Weights of a small GPT-style language model, trained from scratch on English Wikipedia: 11 layers, tied embeddings.
Each number is 128 + 32 x the weight over the matrix's rms, rounded and kept within 0 to 255. Layers, rows and columns count from 0. Numbers have three digits each.

# layer 6 MLP down, 640x5120, rms 0.0379, rows 0-21, columns 4352-4479
136140176123164161113128100120074127143128089131151065118120143188113161152174136110147155119134185125122157094091087133159072104127128103099144098145067139080095145158151094144160110152115138130176150173114127176122195111162126077170146131129142170101105129100103109115110104107143094109107150165121138068139160138123141100097100169095136154142126195151182154093063121074136084147126
176128127102168151116110128147161187118132146141145154154170158153139137077146194114134118121169093150190117135164070119167114097097128049141119100176163138112149121083114076130150224150073180120120118145168134165094139147099108159163105087105120155113146183192173145173155205115111106209147114120129164100161141151149118123135145112123124146183137153169179127137178114124139088094153
083202152066158160141098119100093105119128150143104118152140159111118160117127079143129119140132121117178134118094130067104133130106173161158099074130128183124149147084114173164166105186099135098119148071104135154145126145153131097072124104102073093145123142160134128102120156125127135152124144146135096090166143114146159087105131109173095111143118141200154067111096126144166138141137
162162148126146126125160148116135141100136156156173084108124135225078144140171097126106148162142126069105083081125129100102201105168116147122085150085092105123118023120109130134162052087109110103158108045078205171101142082108138138160144126168110123192124118186152097149132193071157115151143115157141097113138133081105108175135125130087117112122092085183118102181138147134101137112131
127129135154135103157066134117174135077136106141179178139111130156137143092105110156121164154097137173121117089129140137084152168166108031165130105148120111128189119156175124139112145116122104120146138150142160113102131123109128108115119091093183173109074095165177135035139173120091134159078143108160151137173165171118133168126165127119106126133169162142138137129140123127125135086173
124116180123115183108109129131172151113077128074171103134130120023146150110126087170162109107150160177065125081143128147138135132146148137147169101111174137153171122078139124100077137133092124093086110108154142130128147193036153161111145182155100141124181149147137187182106141081101151071110109151100083150078165130118113113083141167131123118101152125136146134099076119131141136131151
149122081058119099098100118133169076110106105074179131146110122168121146137133072177077100130148131095057146140146134175153132082098181081154171096119120140125109122100139123154148126068162136110112133126119113163110149191182160145191092126119114086116122119125145167146098113159122118072075099105145151065126147070095193164184141133118135090114141186114094157136084054112109137115108
162100101169123128102111102124131166122153102074112191091066144058141106139110143134148148123152106076116187156192153148112087123049185123188132167135188149135125098131053128118033114094159140108124117131082108137152070115147123111159181152120142107140109138179133122103133083151099136119073100123150137102097155171149131093117082089119131170158118079167093121081075142117138099130153
112142160136093110115126122102137155183152115190085143154107091118153161133117154126143128147084145116133102148169089137127149172170165144140140113174181108143099132137103134174154139134095113120179129127086116155098167130115157094129085171091176133164140118112101103153176113145111105077073101103157127082105126131179156067126127103155143156171115141112111124125070160145139098138159
077109083111155125091074154131149084154128089158095179124151113171133105188143117075201110124116133171110160140136105214168164151162139124111183149128145197119119141158146146105113111083163125127130099184155112079139132132120128111158144144080088121093082142200110126153106137154119136131099143149112118152144143182091109117117112113184112130145085083144161107113159132131107151111124
136031118157045115111194129146122130162105140144096092061163140128110162128142119091121148113112119153161172139194170110176143137104149151130144158142110121140173215118081145171111139146139139129122095160125103122117130185157179110110065105184179091148066130125150126058122105034119131137197085153088197121129125050154064158171162080143038080131142113097150145075154144136141174089158
095115131131122100102106170146101096130145209104125108110119152138152095135154113156109109107174118105119121151119169161128106186081161121162126141158172107172116108096168130144127141047099114059104119071104124150136055158147119140060102176181163083143207074125045123182108198155175114139144070170146153071141189114092141166167098129111185110121143135142123161140144135119100152110110
123127144154117110137147179144158094070078153114188131118101137110104126143147142161103079110069067120120078082137196157175162122150117169169072147109117152240140137075177131171123129100102122123161144165118113144095105107148172162115140134133106121078083109084133089149141171121115147147113090144186096109134139074128168099095128049134138141107165059140136135170086125062106076133125
152125132088131138144104147107165101150148093098114170146154112122162086102151167127060166132136113147087147095125133163104108179081200159114099128089109103154163116149189136111127090134131061190124180146148104159101188140137152083187161134134119156222102140133100158140115124153123141110166087162135111197120168085171108131163137071124108113109134108038099090135145113121139072118145
139102132119101132118149114120125089070118114125088117113119115083182132169151117143154157046158071128139119123160129107125136122186108136135150136146132142158148120115082099122116130149163168142160123110076156127151108066100132118110065123095118169101177155175130092127102154167143106118153142108157136124126088087131147155156092169100127110179079116117079147113148133100047108141157
135160128147141103131107160108100137099145100134086127063084099074096163095097092103149147125142130172158136118118102136099077063093158188110139117172118193135121142146172152124137136082119118113117177111120149144190170131132160111085128084145138125138155106098185110120152103107167126142088137095146132162134127121148102118141105153170160147170098072119080127158156121152109154060117
114121075120113160117144066129189161141180109165103129099160094097076151202177149175132103120124167132178144129222144125166176104178097111129123165170137100134219092119146125095148147093085109158095171134140144099110124138138140197103125110167127106114142154133077156126104083105163178085118119160070107130149119144098108128124115102159041140160146167111123144061175056166087139119104
188069143116139160091123128097135094168091064109098105143076077058150096164149149137166143101136128118148096094107143105104167185111041119148174123137116078131141146092066119106083135113111082149153158130100154144129141193095083123102121090081144128165146178135085139219083103143128147118187096120123211163120083134128133090136175158101132160157131138172166106130167141132139074136126
220135139090126157137133139127069050151100144095118143102105134132145129089141104099169151121052156100185143147158127060142144148141108134170127139121083167166144090146162140182105140169175115140102092122156155116156094147151147125057146114106141153142081176107153129143173165122183157128109120117150098145088123088122129124140137135138138114164124198094178132089123177119126133097094
121085196100184146123153176126113115109155129102167102136161109100169162110116113106189131137114081112097170173117099107160091141160078120163140158161128118186111129101127175091122161136086136090093139118169168150146172118115151221127142149148101147081126112175107178147139083107146193115080085156096157094108153113165130118122123137136130161183119111112140126169042146143144131191121
091155136130119085129128126120173148185133079096059085166145121072147129146109105098154183099105136158159115100167104147145112139145123135147166148171139172167085155124172149138134096147137103138100145181137091145124168140152106150096147141104188170115135109173103132151101107157121100112143138107175127080141157103091101123137145061147139052081136121177116140148066136137127090128146
105087122155115108147116152152135148114099129172126173146155174099141096050098140100107114040136098105107119086147055160168171123130143112079089086137147122157125149144127112130135127146212084124138160157134116123121124079165131125104139095156102125113177152137097142114131140137143128122143090123108119116186096092141114135151110143127138119104152103135098184146130144080098135146141